config.yaml
head_dim: 64
d_mlp: 3328
vocab_size: 32000
norm_eps: 1e-06
bias: "all"
init_std_qkv: 0.0253
init_std_o: 0.00567
beta1: 0.9
weight_decay: 0.53
batch_tokens: 262144
seq_len: 1024
doc_mask: false
train_tokens: 1379000000
steps: 5261
Each number is 500 + 25 x the weight over its row's rms, rounded and kept within 0 to 999. Layers, rows and columns count from 0. Numbers have three digits each. The size before them is the row's rms in percent of the matrix's.

# k: layer 4 attention key, 832x832, rms 0.0226, rows 345-364, columns 768-831
# q: layer 4 attention query, 832x832, rms 0.0235, rows 346-365, columns 768-831
k345 097:531497503460462509469430488541480464519452468548516484487498451483491488477519484528507501514517488469483503506480475508494530508500492523480511476524496497537481531502467474543460472485520486
q346 104:476533512469489501520499521487535516540485499494476494499501463528506493529466518504491501536465515500551477484522521479518514487538465493504510516507489540528536494483521516549524494488472478
k346 105:474479511511528498500454489487501500482546482484523456471454446525518540518509499482532484519517490492513468521506478495506546539513512501506510513493472533513510528491515439547505475511509534
q347 105:496491484527498474535475498492494506454534531471476478520480446505458504518487552468502446479535502516478529471508492533514499514519492517496458522488484472471498489467508500546510551540564480
k347 095:507522505490522520472522482489475498487524517503488512530545505511498510494494510530521502514508473526485551477450533499496442465480482531516506518481525533483493498481521512443478512463534499
q348 100:485476529504528518479543459519479466548490481491465469468516489444494520523458507508459476499508475500484530513500442503500519487550497523517511505538502470530477500532529505497490485483471457
k348 103:488464504527534504482575443551500493524531491518474504482515531470507504458522518483465508518472516476455523510519473519516486529481458519537509522502507477491473510499488486479547494469478462
q349 100:508500490515511506505502480507513507471465543523494539497509515491521480526482519494471459461504484496515480517472483510492465469559524549482528549486473457525466474482471500497496494475488492
k349 100:488466525473479526469506531502473526518499493518482477492494496482549485548505486474484480505520519501476429532476466481462503513513529504520488470512467498501534481516511526511469504487498532
q350 102:450473498481511460510559486524487447527513459531495495455553533472505491522515517512442516456532497532495489536537498505528469464522516488475549497502505470484508499482544500491461542470520543
k350 098:438452492470507467511478509545482473507480446490507502487510491477488489497497502495494549489524514488503459527521489456486509504463476522462486501539483509536486515500510506513490506530468498
q351 102:493468439464469503499515535486454482468497471485531484504474522504501492518508515486465467489508539491496497482528519504508505501479513511478500562526522505490469508449511439546507502540483509
k351 104:491520502473497478506462527501457512510498507525506467492468502525511503460518471473517492507524474483548461536508517458480485550429497493470529526507514516529478461447519475516496484496502492
q352 108:494527499509498481525501510481571479480490465482515490527498491494486488508561509457493442477531524516524546501553532539483523531476489510484513514508532475503512469460538504520465494497470509
k352 107:536555512472491499492519492466520493469485495477506484488499529499488522479520488492491459487487500511503554485549529472491453467450468504489499532528499491528532498453533526532479539494489486
q353 107:462510516478461453518495471455495498493492509496488481505505506521504519442538534483518460523478530515517536505484537486513496463518452526489457516498482523485502543518498528493486480523502541
k353 108:467488471505512517553532493448509520475540477505498461488502514529507456496497502509513469541501519514498516510545504478484511500504491520505504512481493483532500493512492511523476541486501504
q354 103:514511497493441488498497487475542552529464493464498515503501489524503512478507513504524507482481523537549520477484501533463480490463489503571493506507487502479521504448460508496522477546563518
k354 102:492497488508485497532486494459532501480507499488507520511475490469493518466464488518502512477502496519570487486492494491494539474504490521511495511490479483542476517436520468513512506485538467
q355 108:469498510531554498451501481533525531512493457499517561504517494458496489496513496538505507519489477478480465514480485444491524521502529515513455491502546554526456443558513521495470522469522504
k355 107:494487523501523464448544491545517508479485448501500543518489492479479492503478503532482521467522512516451542484508496507494483482539498493506470490496517498479470489566510524492471508499507482
q356 104:495457476503532516466500528500479509480475491524529496546507473526515507507487533498482473482487469534465510479498492472497438522495507491504517484543478504559504481489518504529526570529478523
k356 104:487486539516496462499506460542519505469526526535455486538505492481518554488458512511535521484479528487470514511512500523512475504498516536474498474511471498512513520475498537519477486496442513
q357 107:515466496473560506476520506465446537548478489486507537486465499446535505493546497524494493549508445466485494498489526516529493488528521513489521469519509529531475523574536496483448480437437560
k357 110:527515491486518528498514498516463500516474467505508499477480526454556513526517494528434502517499487487457546505504476508489495444514507488474554479516523497529463470546554529539474538442475502
q358 120:485505472455529515543447518487504488483487496537482450531538502498506456518517501513495490491508473466514563504514498467527495495486494529508492504510476433518548501503506476526473492535482485
k358 115:473455508532456447509500507482514533453481542479442501525497511509538514455499490502532466462509500510487520499492508473528487520539507521549494523524476489490496476445517492485511518462476487
q359 106:507475493451475509519507469477482527506476477475501536497482497488501533467512500493521488512516472502547532499528460531493474501503463474528552486540491505482481494523551495504504484547488507
k359 114:466508474511490480497472493462515520474512480491473544502477471488501571461494514469494494502505494521562542485512510478479443453485473476434477504525485477484501446469545524532516480537487496
q360 103:527477492548447519518512504462528516504505515515524491477533492491543535486516494481513519516488504504516547511484543484473518498487519505496466507525455525529485468503529499476501483458512499
k360 105:502512490460507499484441521524460534535486482529487438522541468467510503496499503532463549460468480530469541480543495529545501475455576526495467450473459516518514511481505451493489462502535539
q361 109:506500482467483468501549521496486498508517521475483474506514497504548539479518487483485554521524444522474523479470529475468504493494491463459493529503468506444503502475522492512531471518532479
k361 108:495497482509537480521461514489502525515520496457467456539460475485518539516477493527450493494510476486495524467490505513483550534491476511524498523505511497473481526474490491502538496508505510
q362 111:511523507531535509529509495483493538476494471527538498526485473503497458503512470496504480504524529490512540505476520509532549531485511490540535508515494474524519525512489508517516516542487499
k362 102:492552524494496503489520465482515511535521502510477548555530471531492463485497526503527500494465488479511542546498531470475471454503545525522483553530475546488486486538510545491487488534481544
q363 103:533487521474469478479488491505520528485471533501457481482471512503525453487524477481482497499494461518499517509458475531510513533500509522501506490527465491460475523485515517519496504480462534
k363 103:485508506510519463504507503469516543431482576501441525481545487472510501532469524486490520509453491545459511551496508529546478535470526516525511475512497486488514521514490542475531519466496560
q364 108:534565518521496468497511528512534557492518499478472500498494475523499496522469530506526477520542528471513541506477515490517502511450488457535494497516506450501532502474466468520529506530507481
k364 105:517506545545518525534467546501521537473520491454468480482516499531507462538479514551491487530522525494531534507465528456511476457469515459486497466447545523502499471477524506448464475494554519
q365 105:491523531513527496499491562557475461523518532481471522515552557482473456492477453525535494460501539475490466498467501483482488501490517493508502468474475473507489533582475494500513520511482511